{"norm_place": "pre", "init_std_qkv": 0.0149, "warmup_steps": 200, "train_tokens": 478100000}
Each number is 500 + 50 x the weight over its row's rms, rounded and kept within 0 to 999. Layers, rows and columns count from 0. Numbers have three digits each. The size before them is the row's rms in percent of the matrix's.

# layer 5 MLP down (transposed), 1728x640, rms 1.36, rows 1079-1115, columns 384-511
103:407518514523581547533590498536502442423389477446450584501487526492407499556454530460570482457503400506488561522483543544511514473475451479529517549515410517487543520481511494541478495543494465502489480538483424615470673447522499464526485594492479563560475518521493517548491521407479587526366492536452478600505543508437516412474475503464495502498516479550425548482502389402435401531581
099:514557612429436484438441494534468409489466576535379492487458461477431353479428437442458563468549467445554539566447550411452535434426509488428480461586499470468576547574443454550442498479388485431547509505492521489509517522448521476593503507542578483480584511506467488411434549515416486494437473520485621531428580530485486511558468477564457450585558527390523612565577454503606459430542
101:513497532551381405499522500516595481518535466518547503505507504420520515474530478585435447529502580507531535538440417425489637427517491517489441550520462500478495596479498417516432351554558566550412534530579456578532546516391506452484451508513598465575488393550551535375480542544507536452530482509551410480527622500570519474480559456496518513484507538523549511431509475535476562537415
100:510576488443543490522558444516518517449481457528529540573551581498469450464549499481542557445463459509525497529432541532552567506472467542430513593475496535469538551525545543533450489487426459485513467554528457476513486450502587561508478519525477531464507389509426491431451473373493506521586521474486477489418456573462596414538549469567573482514543513447428458478402573529463463544498
097:480469510483545524484428479547336488543530477545490478511463530506445565468489503475403626482590489592483584497495571532456454501482520507570478586506474491430510574436502570463552445476542493504552524514509593416473601554525475525585561441467486476564553553566436408566561521442486502447488412585483480450518619540422460586461550506582399472491488482527521474489482635578531533424563
100:509511556436507478433526490504504451485445519496460452456460555446544558515494429393532388512580532460495538537490473418538416359556521517530467495487494545529438394493537425482687523449566463497581592440571462570448420491565414534551432462455604554494478476494506558568478497585508473489559441565417567533479475399456498587458542447541438623487450495522542447445491392467512544585521
099:442618550528483533444445523571528482554445395497483403590361555462454440448593492393503509434554564568584472521521480439536473473477509496536455408487449484490521507495429562492437462474505451631465429598502468527599519583458497548599520488445437405424596377480562555501524429572535548539517389418484501556528454476401448392581436466524604560471444525485518490537445573455469530456474
100:479525540527540531554534440439512476450517491471522572530517517462549514466471472480559510488503449523464483586500422560507524521491559472492563599625562562481536407569508556547488460587526459514496464462438503522521500473424531509433551488478622534534541544504487510586516504559519447564449568507505612523475545524507431497581415424435471424518485514433435524486373509487420535514519
098:528502492482396455494477444451574462553433540528559445480504450552504524507503442471522475549483506487524549458504467573501541448402428460530544467436543417471608464425450557458441542574366492524441500470503488491452561535612458515458621523485524510447494619498542526486463535493543548476482476526519460392492447546574540482572509483503346555489523559500396458536479518484455479387480
101:502512515495524462508418535449524602397555516549494368488499530537408552413525491466495532491504568475485433527517487493591505517522373454469521493569470516426543541533463494412529539444470464466383603550554421501551501480504430476610450485480464488585488507588580608564413486538457442466548463553531547517592371540423462480494515462576550522471441476523491456395505523543415554465587
101:486483374541492509498443431520607568444491503519534521521617494408445598495387481531415429455598530520589561581479611525462531461565385458503527466464509482562498414520537527483466406436556436483637438481401469475441504561599469530574448464578492524477554521469450532535471438426487480517571538472455478469366485563447522533517478606444424495472504503518490490476529509573444540504586
098:460546577471512477456470484518510568561550450396496546522545386485533526616505412464455456427495553438569461545442494541467424492495542540458497507504506459540579515495513536463516559568519388484622480494460508485488491494463435414391512537526599557497590496558436610526489555499514496498534535490492548558435535558486478486483528594531458522508471493493504462517447514518515460457514
099:464602468469474407500463556536448571444509589476540613523504466501518499518530532481454537511460447599487503502501615499659472505585448409475473517564460502462552594429526497521446586553458456508470409485500524414493454445526502519552527549559429557483521458553395590512515531506501468493469495390473503497528516524457530432592507538542487500414442491534566411581497410478543455604450
101:546653572383478489436446483423498487491376588501502394534456535425426511532531539464471405581498523502500570491513571436489489494440505499470477509445530576506542469485527475461468530587490482466516644480451522501473502466486432496430539476501456451526467402492408490500527439453524510496544493422587528514452590453512635533427497538535544580479521496436559375570487608493493569467499
097:519471483448534480507431558581526457440627570451570452487416479444453553484468458571529576498512546592486437549491452497522505499524503505588450436448386445414492464530492562532567590416472479578540489505439458528586533456444468437486492499559509437490467600437507440505433502469566562554440515648490507586515426510475559578451438476561383588478569511506588545455453515580554506546507
099:444542539464504453529477601459456527462510428552523568441404543445497615532516529555557568475491452491484442507419435532506401552361483516488560443486513374522510480491541479464443398539488448464497497562505559500397483483611524492621490509546427484453468563472469414394573472543457547447495527527620572485537573492418536494530509437392476522477464574481449524589558570473515407555474
105:531501438552467540508451507499530464530588455576493593456481480505464497533479500513533468455406457587424439568439456457378580585489559544506478479519505582554504418533454487486479571548512545530567500529516466500476391486426537473486503522522571477443468394487546408412534501522582530465556494514484516496560435478519558471470515517503564555485501551476435396432492454382479541518505
102:467401489544473455471566448461503520475490536529509523491533599571537475484500389494385486522514564520446443479392546462473419485446531439436485545496532471428457595548471496429526543512554509541454524531569431542502526444500433506489507578458512465548479578540513555464656429507436490514522542497514443441441533486524486499544439545373504467604516512366519601376482520531591492507457
099:621528513378592569576498507538471486565493485503501460545531490574433526432451468469580501604399480355505429514453464575532459438537477504541466523464487496441538432457466510506488527543585639464349513497501516449511477527523542382462591473554547509437514518479594528499456459469481564445428554563502470535572430487530472453472477507506534518444532495514584478517532534479465537496450
101:488460501542491399532560585578576510516466489519534519525412409498440541498584453514473450462528491555468438519469529456470471515451394537502504476458511523486509384458510485470437585461442492525591515538486440537489546473528497571456491441516528454526507522507386546470509464421547530413502469452491506433476598411514512462535546464474502558463466618547500413533537590519458589480422
104:623424364490565486418501493536496534459480484479518487514485488456484546578499511468486446467481455563505478527477593593532455531554380485455430509466525568476405578528526560454492565498536516483495554534450502531440535568480433447475499554403480447535497509594540491455510532520466408559524499553412509562512456390540484568607524538459382487536520443519446540513476460549416375441476
100:512521449428471436446453506548568494481529491486574559464485528529503557562533530579506379604522374510583424472539535464378591483467472526530503522422534475569550540510526418506550507527478482398481552539446481509502583510535511491463428483573472421509494534552469506596555431503470526478511554475541453464443489437430436567517513454474410526545401498534489471464549504530528515591505
102:527436523493456474547485481460513497475474547497524573455475535492478480475548502404509496615475549504598497586468545461628431534530441521534572494421468528483496484539491456485500497539439604507488584515583502519512478556388530527520520486496542468519468495472441572530506521557446480450523600512507424567482549533478531539499387434576480493496397484516475364645518512492489546573435
103:479487534476546520464466413607582523393572425547432578522447498461545500506577516409583579394417459508491409431517573513500622519624413432507521475500386501569530502514520569527512540450573531504515580556499567449543545594546577483483512446413444424410448480535506532518402462476474520505479466530523476493492574458495528540454417548457509465549523471488486470527565514527657466555405
101:457551449491519518490461510452450400515526487478450519578522567436548547446485485487445452479513481538460517517489446469444526554499536528525465551443486474549532592558501556466492502428445524504519420423500508430491500493479548577502469461473485398579405595450484488489371515460525527558419556538472541567460561456448506514432505409497562437465563436545419457465437455517582469533634
101:503446468491526517551574530489469511548465440471529604522458568550587472483434505448440524586476483544476534478480512491595494440441533507511479531552495547498449616503520542509518550497559414484489589544498562442512493549545519470490487481456492633515484550552466470677503526417444537482453488489550494497531537495495539451509574599479510476533566567528565458486521511579362522525442
100:469467545553517482531528504504441501478531517513502510390498489523422480560562599585511474375486504549433464530480494539496475557551573474508472452561497472558503530551417531454476425568504531492496457490537614530614540589557584461442527537476521530514486513510429539451452528452471511427583445491607662470505549521509538496565542543508430484405495375404422474562510540503538452401496
103:477482510461491484448478544512536460410493507510512464488463551530488496572452516487543593524475492520536520440474613486483449519462515555546509490556482535470546507561516525438411507473554494518457548577502462455448546514516405535471543458509569558490476537580476485533515453548569491532459501472454602549595490511465495520490531493457429519431468514556456499472473569439595414521548
101:581587489582460535516468452535520526472567486511471444559533504436449437523402493514410523532428528463509403549481472449589446546496564583529675482547528575489579522491515473449400562523531503460531499464462484486433447485433492462503507512434542470467539429467567557521490490476458441439551513445526493582466477437389396520508543560528598549430505513497531446569575532497491525519501
100:479493491464463570474610483513542455449470513549402499448467613622526443426545557469540508606458509491501475449536522557584451490461436589506411529494569492355434487525446507478533468593388472450451500454432450521500520499476489476502544475523437540556489574513549422529504481563467436460595467566520435489473458479528497449566520471437541510401386471482472526547488475443438453440480
100:484482490460536550491480454474610538530504485492490445491527397527526526412504417532458490445518458521538485525431631556479555475451442387518459565521624578574512582514511537498503427494511548513554413433542424588538468489462581476565527527523419546469599526496517548495550496497431522533521592512468471432526518456522482430582470552463536418423455523547417495503508466544533558449545
104:472539515583514494434467417383419517480574505562513553603556436395612486435480548521526578431539555404504453479451474547439540499527598427420515544548607438508486441532484485460493459422460510479526451570470542438501498591446485557382487502466447543492430522545427441428534499477532537553484537528392537538557540527540462499498511460495469472496515509460448611490431581472456391570490
099:503482480506449561564489546454453514519542528502503499606492512526536506479524442493415559518464494504411581496439502523520459637516592513481548433465429541482542502482472453527432479441574477496399608467475490522507409517423486494558506509503517461496446469481502534433502487552444462499411484402495501502569499458500472508485490488523582476511545493483543492545562492565531516539431
100:509448532478447578548570455477470429469469544505488447531581434572591425514499446492403525512395555525481476582546470455478495545519524510455497493455548391560518550543497414530505388403509575508508416476565526531505493459593567565572501567451487508404566518524523523597528593582446404489544475398576562550438528490520534455525380471537441537517464517456547518485588531509436458525496
098:547475487506575525475340506525511462433481518484412514468512466517472489466409439514551549481569425468563459457512525514421441509503475443484454546521475559506459465467556492505560549515385443514581507532450512488544374511555453586497535566586559483521513482533467518438496456503594513418410568438443549487537575501556422510447456408429470443425404486535523449457576619484547518514529
103:521539571480474408503567514622562527510442568588494455482494583514510460462387412512563484450506530577527578555381521461491450558498532520438598641479536391471510563500537557445418548465463465438486496536508607461558523450498422491561519527550513531467509543544498511534582485559531484499468522525513549422539503545474532562493516527428592563475443544485523486438413504499531538456481
103:548577449585467499577549462485463472577516517429511468466548500510504573602452489447463466491460519468459487520446504464534499519511510503525527434516581488474545552589498521552529452534474473544510523471466516467533553464507546409504515487545556471463622600547411520520527534440554471538520606503487424400549530441523513559608440421542572511493577477444512479394461470577488494533595
# layer 5 MLP gate, 1728x640, rms 0.169, rows 1080-1115, columns 384-511
101:416442519461495477542459466454484508513436547468638561422539492580521487387549504438456485472500447506504517506508408594514443437547548528533462500526494466496556435494570500436484522493586445510408381550507536442548507474541528501463514487480451497500477455566516358449515518552376474432553486446509548425456505477485439533580440553504489469491485421386430480483546553515472508423475
103:408519496505532542451558475532551531471443470375591487431478497515522452536458476466503569493453533460510513514369499549521519475499486481510533434540475559657425451530552583460550565517517549475447485445512563510611559490416367471542521483491471471540494554558550516473379487608578436590555480494632476508478478464507524483573473533528443427481511449565426465516466506573496413485534
107:423494397513568569457442396491532593550437568551500507594541489458436525450581410573437431471543393399484545483424561524442568504485478527423497435503415515539626481519459542574567429511474518634559468492452433451504507559481381440513488453566549560579505426570469377399542461459460411481470444446503512450461491527451480519435489417537420557474566539500497537493516561468567356435585
099:454609572520408466506490450511447478598491451500466461550495429449505497440516542385433494480437351498439453505443551481499472543507405543551542466471469514471471462520516444452491476528476526451577509509514566437365511435507556495473504417499554493520498450609542504546490453543554465500542554418506551523491441561495465507478492518453433548498520550490567481483469428423496440505507
100:511540548367433462491439446500438510576530504472456487478495557569593395586572471397494575506424569401482502552529375447516506573563547495594525498447481598431444557447461509481469541506444495521489481501527399518500528519428464536480503591617531593487470558511432443492496572451540512483507499571472474516500447514558430445466427550541532559444480449508482490594525637547551512481613
092:591534396473515576497467458508521439387600555408537414509579499519466575586573453463491477531554490547438478477623516464508445398478506465592531493500481442394461533537539581442561488549428469530480498504579448487471501453548569521536497523491441439497420428575452490459452502465568478509529481566541549457473534544481554587496487562667451453466406548528466365462528507461487480606525
100:426495517513422502490529449520582459482544567470455561366488519485466495442499413506548567502468506435524449590517524500421465464473550554502532616532449508446472459477506556555350451531479545495450542534573443409434408453477569498474546531516402520575457577431470540493523485522474502543518529436526494464506485436462466390508442452472561474472467462513482424520506492422505518494489
097:566558528455557422438529503520585479427537416575523558520474488493467548492537460490471492490566571479505553473553494566444573444577478508468451563550517554465553473576477430455556524472450523523587440472459537475545522494539465515463533517495444492535524537553529628525461506472540516497532502529424492537493530558546566546483582472557517521489537400459542370534494462493516488454585
097:498424423510560493507471475569448503447447470437465544475443420450550453479520544418442512536557533446549507522582456502477464570579479447492564415405639548500542463527493490445465540561449535470538537492607539511532628470553438508535490514390489478560463484574531533496610445522443507444498339544477657455519531523426502486442492367538436563519512373530421523471518574535455578553521
104:590489473478524543492504491510466509498573564410586618591486561488552450462437517458487483441506476524588574450489519569457445531521515439403554487521474494404506595471517510428484459529420608567494585462535531499479510470614537574478576629524484523512570507502583536468503444455505487536453476604582426482519475447530468482507522560512580505411531536522424463481529525514495537544527
101:558437453452521537416454447515462390510471486516515551534497529484444496481530535543472451603443526520473407537614533555391413543432438459506548491513471521528457471513609503448444557583457382500563479543628533546487450488449533559543539514511489589483496500425516573543488380537502492381447415453445514481559498476420436570409496525438547435515461478571442582430470488449530538560398
097:496461451518445329569449496480450473542573476568581463524570501491454484496536436562441540536428419435575450436486540554511447588472468553522352438417463501512558570550483460493478482537468514570535474564563564569518467434499459502515564483510476420473513527467546479379561431488449516471539553556568526510561512423589431498513566489541497421457482511499503487508477528447517494477489
111:497434439477496548468470498505642484500543585539570581473502492534434496529425551443600478520393611502486571475420502500485457562535451531495467495471489383469541551517520476519544520464548536492492461510418502514420463516480528481531511387458537564452489469613521446432520476517493552591540473409484460463544586594490468563586493548580575495442504499493456486596434466522570446384509
096:548456477434534443531502515456585486539492485483422533503515415555427470385555417425489514510410554504552508567533545616554551573510541457434506477548499375458527560446432479534524518506494389592494446511543480521568547457419470446435530436455512495460517547526408554554477509443439487460465553490505473486432552424501543530592467536521477484450488428449568557450506543531536516471621
097:500454485527584493482382585487455522506417462496548509416493527492522477538528547510522448500461580469567559558389564541425512384566600479441516493409577545498497535447530593459475502507442440564505477517550493469500598544487471468507544502450390530462502454456436544575613528524460526451344547549544441516514524560521452566531500529487513477516572469494522421463478467505503419552566
102:444530610427444476559590553571570464453518483509462501518482470521568486466493541542437477422561533431409521520505519444500576486410489511474492499474446440435560489421484555505541429547474430519475498433557510486467498525471503463438535517541464563396545563555500485516461467488491576585466571478533435511459482458515467550576478496534564547536429527428458470601443572453511473518523
098:491445484459543529515490415571461471426472501543558440499620538532470503534414494555472403504478504430520547531556520510450417550600432486436546525477512455524562502489450475527562592485407480550489474398541537584452503565420443554531524511448549498497535527479492516429435507513508502403472522479522540392487492507541490409377518525493559531596533486429443487538512542545545510393580
098:565457473452482527434528517459660386480507449553556542415412539474496477474481406576531429484524447519571528440515539542517551558475466591574555631445540529555499531495625535483541528514523532590452524491543518501486520461455513506516506488437494503463504553585523491333600614523426588544582475540475524459445501415510434508580429540462523490443595346479513559560464507484491464359538
100:418476549462438356448596489398509542484472549504462538478485438528541449498511542468361542548452410415442464531536525540529488538542553513567640429591421459480518485556475519479559519580547486515460564553455491492571539476520531487527510491496440537541408523450570522503463608521524473510439463488499409578478453445527492555541599624529482494484454522453466527459441570522565456462611
102:532533487554465460468546507532569560587450488473504492408507547485510557539485430423528538455494528437521517469403600410538529409444427493573473451432508540488505455464491573495529491481557554518483548479625531499639505470534576580449474462486501489596572491575430521468567542576565509324505532507505447518498530453538410492581579498473466569517459511553506515444540466490541519446476
101:491500672565467524509547491572472525437539502565480475482465493542496464417573518503468428491524350469448564560508432525413491524449503502400529495545446494442475486424530537479410470469521516514547534451409527516472500569502496611366453543457507529454518553433402496532521538535540433502494539594479438446479569484475481403499429594455540495452395522526502522472418493479553448390521
100:537441415497450443449489557434575446467528534474503546608592548491536505495445488518537423453455563469366639537558515514507597392528497507483548459560490420519656533571432496442477572476522480525553406462555485424469554414543452591504569534531541488454452542496517556566427493492500528501436487534522522601508524433522519533571418469453480536528447497466580489610490531547568470458486
101:532428478610443596532477505582431407481504473471495553478469411497584480524523485590529500497492458446574502437477490491569489512484446529484483513479489506546498527598418483528566505538505562520474449483486539553552595464542545492500502468430571493541447540521455512604457621498464604526468529475579548553461501563438468518492343483523427501465574497489544519430579473501487467547587
102:406465493517532564530456506459507504409542545576400454568518512482546462562510512485494454500556529485551408523489379566465522512523509514457421506410539559538519409488426507583543507499483477494532497537506599425468512431532520521524483564522545570564503623528534479556433579570462496431464523502501443562474598479553528483480618625626499496538503488453444449489365468573551501511467
100:551412438494536526493510507551453559499501507412484533516580460491401460498506471588573518486439508482503601514451558521484545514442456538449577519494489455541600501510459544486545458480481477563576466457474483528549536382521553485504485517415427445505473435481479508473560497427481409578497587463481507504494516563589506434427417477446437482546475565575564488564436382422502511581485
097:559541634570522498587435532551449515566448528593447390552486422521450479510525505407473585560445468495466520475469566420443456498580434447502493444488466519543493502567559557498501476466519581472473464487502511458493502501546507526534490436535533589551462487537505513461513463536536431520494469418528452541483520551580480468501417518542476534520585517562511494511513475533446515537422
106:526412492572529577459466522446412453536576502487522430562491434452524484457516574449529472512529531555406607487439607557552533575487502501386469472430519376483423517459551566492492519566486411478503515528521531470538559513564453490524448474469376466516445405519457606519440467493509380537501467401448567513458486486566449442577422471635467508524457438472416482568502405606538498418542
101:551542515518387505429495576547458493583565462505594504429435456491518528539484446421485557502553456525510472548478518410459537531494582477528501584355512524485527471490400521463559592453548595606491448520471445524484622515487467523452552531498468482535507454531523445423558484580497481552497508531593481469536491504581453545447544477461475577429415558529467487429431550426560560560511
102:527469508486608489516494564533449475461495489527462520478525453508509519554541447557507574473485453573553615487459427503515451476491468520508467474503517505415431448556515540445545458508502547469607555487517452503463401429526412551488453481538411483392532498558482447537466492566453421437526363536510540486523498610515497518539430516537518491447563440440525505503502589453495441395497
103:492572355474519529559526505489510468427510440464585470564465534455570501507450536473516554511509438397472560510478566532428498492468458479388477466530549488483582448523462560498527495518510558401506439621459505499495614460500561474418463429486523502377558591457517500480601513507530566477485488448497537471475477505525418525550545521485509580489484542514543487437483520508508451595513
102:487537559465494543497521508503509463607577522540534579548519488414569548488490566448447483505414442581474550499531413486487571508522489502505496544501590535459482437514411508522531479439499498558461573546465584497523603516545489389472499458533478523611443461535524527585432507558464515574400474544506549536506538480496617645481406531543492548552500547437468559543502536481515496518444
102:454496589492519403463444446583469535547535558635531513496512584539480488470555469523501424474487437460546565494481571502538491534551493530443451529531476486555507456430518471522510514440546551490472503562586432385530513465474544565588461521531524461448487489516510539434571503375505478439530496474545535476505485536519432439517509532481580475498480502463579519539522459516488553390552
098:506443368499518523411567412391471505580457436525528509550479563531440543501580460503421536546455550512607571533380477476465539496512527432508491472466560552491500524525518528500486487520494525503535541492508467438613495484412546531406583599452517423592542494465519501540531502529513474540457441529498493604509533410569538493546436556560508514528545537543545492547486484498496525566537
098:468539554483541468455477435527594520429547541482484504464528424526497517536520530425457540477514510561484463517447614551533553540628447469538521530521410452530547386542637537515497530468497457549463559430506466422429516428424539467551540543542439575457434513562414446541483581521580569517532472593576374487599530554531492543429597456531458533508477488419422420507447495483391397553536
102:457431548496541541448447428464440547481410579492477449433476465524459416578489442479467508527473444482521457610502492593562599514469502463530423435445438470560627559532601415564493513448543518490506501508470473464454460430552549572536526661554492495423590569475454495518504504480486494548464514456557514570486439487521402530570531517485465555443521476425504530479490557499495599422382
095:539522433567502530493525497495453498514408462481565439527471576557411447520445505452444473548495508448455444469583546475529533497494544533449443436462495523520477438496455535428416525539411527483560528454525401481470577486476508549464406386539503447441412555443519550428600449548456482470443528497568459523475433455543415407520448508529528487545526374479513511470470545493494491386503
# layer 5 MLP up, 1728x640, rms 0.17, rows 1080-1115, columns 384-511
102:494475552464476510442538548453465545515447526527477518448489537368485658522485498501472542439572591524483465582519493557540509503454505587511464560530420471477493465600526524582440510510563558559486566453514529539550549456529518563441524470531444548497513541456525522475400486449519455483507571486522532549521502491448509473477480492508490456431437549560526452485552483527528504486433
098:490464488456443517453526464533508478532563513463527594453458466492549433494456483480453476592513466426544446551499437444503551468558524386459467538468468560509500521529541566528521359584495557537486457495499433573509550436545484478499509500443475456582453462518532513379511518447568556514555467607547455467545527471514509514529399505432387468557577530405347543465543532456497577559476
103:608465456528511592482556502556530482672448464460502517455386503476486405437462584433490448429496495446463537524497511441439478471512383489484549557482511500513399456518501482561450569519465436492493482617515448417533533396513502471477542543553588461470436525456507479432482546533451406576536446490551511485451437445445527489485457402485460435602438462501552526497546502558523503549488
094:513468467540583588478505440507446610520514573477517507401565601447449546486416565503511669555551526601393483497475522503507550521561524501489538510489498543486596558519486553493536492548495493516525455514536554587471521447459500554462542570431491607511509518496424491504552487522539552477545555483429385467447501533546540511517505599565469515539566561511476429478481551541526547493475
096:417448512488499495481465521496435533607582551486524547539402542515576471471559468478507518551527505534563525476579529466446587563496471540522598404557509494642421517469487425429512496515452457452504477581438496558450492466521490493493430482522455516486482490514537544508535489548493428475542604511467525465420468449474389595503513448550465448480477429593460549544440491480524450486435
089:403633500616494563511550400486510558469593460544457450498477435539485493577419446446563380609517467497497430473582577532478482505570483487499469463577424531547565553556480484492569537415455517565438532548440487548557486513510503526499486614450493559488569424511411470513592605522472520509450537530505521536573521512470487527529510592460472522491570434533467565483472433436454538506452
102:480556502469418460502605498503461500517507524446435503498461419398553482598497471426567537495491583487509472520490367570517435530492549515565581521548494504493536492505492443490547420499613510440598594479499454520412419518479420535416520397516548473534560573474535483479641512495459493522536520426450488503498557584473529434443468478480527455648479551455419493427436550536472534449459
094:499503503628410494485490521391555552522525591462564516415480558515581538480540555511530413613483481466483578573423539512541464430470477567401556551495486430509547394515518592500516500513467475489534451525424502523452556423610440504476472444523549518512456515458536461505521546511511537491441608560493452561520505478455429563637497447524507427459484452553498419384536460447399466489474
098:550518427510532529409478529505487552514512550501555546452548555505455482526468547508527439448456488472440474574582384511545428442519455566393485462485472471470466592475452514475450470494527526544506394444561477456618556481471486532582585542455478518520500449473580471554480473444548491528582544535497500478542626521408595501440522620596425556432499472414529475483502464510485500422529
103:517566445534596630516501516485538516414510579509550475499537480499550560546520525517500484472534598452424501461454504549425526518525558466408515492397567489641514509576462538493405508543518493490571516480438485462448507541481452516486530524544602503529467480456494565580504430480569487460529442431531537483474480505495463479551457480475480532562461576596408441492502472527480469471522
097:514503636601485470527614547529550462497589579522532470553462392491522435581451430559534604462559474409487449537500576359559567518411569437531522438448490477522457565573503568512443534427502421498467580405461578476500461332499516437541560497496438457489537556398503450536365505450485439575543444398428576431501507494521457519480469514530457525459449548553497461478559548485512597469483
099:497519504432498506458508458519551541405493506491460433510458490420607536466568557435556548557560512464521448499484540423522475429466454389497470531531442514539406570472451505393557533568463585495493513590600523579446534444501538477531488431576429554460499502433505589572500467473420495452487452383580520444536542482525550561522420468483499505456516498504490498554476430520443350591548
109:401538438550527483508554560469507537434533466477551437553469440508536551441492454455492526452514535445491509477545443526548482479432491403498517456457421616527560521402422482496455508593476470456579568446594532513513530652428490574499536544563477502505435555524402558578431482461483502530561586556552453537456454460465539476511397441511474476419536552515515493421542523493539517552513
093:418568552487477558386508606489501607496580539525595504510485480505414561530463428526539436451519533439485403540493561490561516462459525502515519506457373533543472533540473520494537520501546572512554549486467540486515464523451455360427531534539552426556452457460555547491472512520486542536530404509507428515452504527497438540377572485494452523577593482460582536512551537519636391619416
096:508490530422591517632549458637462469403396385554451543554411486504502496498538506501432454433508565396420485451464445423509568556498425511522494467448480444526555564477508518517445466443485525571480578542443473501552511470492527473547521502542534516508476496581551504524530488495482449571600458452430481486495428473552464492592440409449476516473548439530514515529469570528510502488509
098:484460485486498440466481452524504434496528486496568399383492440584528487512542527505548557467377615516480504508496523573486590507501553404417486456484543461560446467573583540528373487436512424523470480486438515556459512515448464442526550469533531459494450456512549491522633536449520452505464584495477539427500580445534518444524575541602580483519466441420555464544515506388534439556617
101:571461427565524444508486421462493434538550436506509469531501520477567513500538501400575511614558463535545477506407500470629563543440553461423463400560485469552467505449462430474483504417485436454555563455467515584492487508561553473479486400421525531409464426543536510490495581549527446456504482559593536525530524397531468409453427519583453506549486523502512527453538506519509547472472
098:552526520500600466444534441548535578517496522430554479445559566561515471472412433457495416421464464403526459448521516497542531575479404468505436509555507529433503495478521527512493452521422503493501608541456580446536536459470466572486524461494532437429498433493442487548444449517443550460417480451388579549524542525506486443542549472437408449532482535477505492622602455486485500549571
097:541431434551456520567556475552482486544544524538460464549595609493468537543543517598491519457521396504581474503568494496511550374434597474459509523534610522442544461479548524558536472405499386459536505443524503449550515447520616665487531505501473550553450454434473580546523535492503442519543576499500541438520523551560465533540446466456528644420484564489510448466487587524481483459457
102:500522563508544534435517533535564590455511511475549447433528601511507505521446398545458537493446453489467505452626498447516572475472387455473412430535537511597501465519479458619471466478520527492448463521489440498505423477520590579527553541480611528511605446588506504510512525589469549474419544564497516472407450493485421493510570543423496506525506465495520550492553516551441416512430
098:583497420483497483358497502563419444446478454450624482582501561569489589577507506530537496450428569512540545514606521609507503495529544502521571501364569485542483575432430537615469488534497568485564487496469506547540466522525368501551430430541512559550539515406536479460497507459511534397431454498439445454495531497520444519498431525457520509542503548496451549558601529500547470504497
103:557578481454482566532507531542538466566434493497480537472493476484467490407485514472419623466625571472546491521481571506476534561464496551565497482575508568506484535521554432546415453515546539534494504493508552609469476537503561545448435532395596497482527553472540553545514449484421570445541524520576503469501598492557460441502484470497564470426576483476601359485459407508485389586452
100:448439487515462532472412545523511401391448477448432476460367507448571506513527567537543560445517468518510439515591571540631437521587536484495469536442472414542501548548469404562485508490599506510446443425430474600445492437587543514512515459475472416476467529595413431468493484473501545445466472549503562519476530495539503537533394418468468516519504500466423471470491480538538500557466
097:454478489460496480538475579542514471474529513527527453412572514500452519459486431504443455509603527472526549445473441534587506516529468443455479491499447454562485494482477565519457429486423561498467556387521533538491585467487484499517449495546476338508447551414522546494447533496496550510530493595448522535471438496462472630516526518474537464499478520512509544532444437483464505465593
095:502528496429498475496526491441556531529567474588444600495527485619612447659444535464455463511481500545462464472531462455460586449577554490495502444472359491589581501404450470605531485460511523494424578558450474512568556590495530427517581543460575554465444482502542445422395448476494580349435523445423504577561563468489468454532521422466529446444490518548472591491421517529508534525496
097:426469498443391450415536526462500418527545493479569533515505495538445466527513463558563480498545495461456439511435626508469455482441551530503481489484575655513564472446519573419485438481554435528593548605393446498551499532509458427448531443458507523547599478398410569559516502387472493467499529460508447506464511552463540523482411537484598594517515426505483435490425400465434506599519
105:504572550577506532463529490471475490563499473510460533475558476535505561466565510512583471544447491574461491438461457519514483540546500514571460506454486553514519529595578453554426503521526488473422506499469364562541523476473590459393517470472471496431474528624444509444459515499447469493446486469442525549394452486486514511394403467426523512437508536501513442446497520513492569492532
099:474442413496502546499487476453518508471522388453521532416532435515507518616456444495520540521548591526446428423447490565456376532483533576546535500437583493480424467561498464518547560484531521503359438404519441502447450425455547570563519593496493506511460492437513530488554486521451446460502376454497483555478475487486445596481440449454480526530512488468479535520643458484480542472613
099:511483518475514543506564501488526458380516531440468525569582510529471415454525448406482516517497496541497430398479461496501470472465470512570434495428475448487480504389524463516430486457428551491463568498474456498541496343428514485514524416446481482463513531501485467592499460528437461429588448513459582409525607426452610446553510501457584444474472520519475462597552534580537460415502
109:456482411494537529489468487458535473480540468502492574589535522412546493429501569504544511497550491486487604515484586529488506585434400474432509551584552530534517518509436522604492483502482513389479381563499473471446552517448538463364515454542469523431528540494523504446521437509529567453452527418504549520548474494463421514482523550455543433471570520510556517445479432481485459550487
104:485605635494513573527574448517520533503524553594558505452569428486644507437459574476541403462510521446593521573478482492517505463508555374499551578423536545542559492470457563516481512446455444418530556555492477522499528470607529415489478465554550583613607471490568536607417429525524487534507503482412489544525478535516599487434543481553450453552451489446469511459426584466583545495513
098:467537555504447649488572519403521571495423506450465586530443489536493461547481532465459530595470483480484437451507367464466440459482427490552485454499514453421556473545471454518583439512466514447394507449456483591517568559528522456447485452525471554537527478470577458503371549636433449475453555462498457504553573472520543502488487524471480566487452559531479467544481490509388502612582
100:440439514482555619488567475480494566427463572463519456576451476488592567442466491406547444502549516488516516537491553416466451510521453425489428498471460518429479396564551423550531486526548480527509439429520582530572506494477430478403408438560454423511576473504464474388521531474721537507483529525465501551505576557518450496547562520534510463451458440462448361518514524461542438485481
097:448541578457483405563462539397494514447456459440493523472434588494418471479544505454502527497533522509502474447507489491524458481512472450515634474522603493554473572490528493481454494509522458416534503516486608493500541502462483548488447406498559466470532497467509529514506548492538495545544553487407594540496558512564455458448567473426555454455526449472564402502434427400551475523588
102:500534573545485417433471381427526517498528543389480567458515481460506525498514487495472503390357543523500498494477486454480457563547463552440614541531486440498588435478443565439463515589535400544531464480573591511497572586482480389466469450508465509463500493445428569466540515487446495494474589552523456492331570517556552528456507523443530487369491506495504503441483507488517503401498
091:513518486584524574617450530374524493467525489511453513573530482476543481571448519524489576466442557611492524572480490483515498566547617520579523580473499470510515447464501467540442497439506575534450587592483587481509478512529563476548554451445475538521553386535431491487515490569542482559505389526526480421556465437630547493549499499502480494496518411445509547485515480465435551362472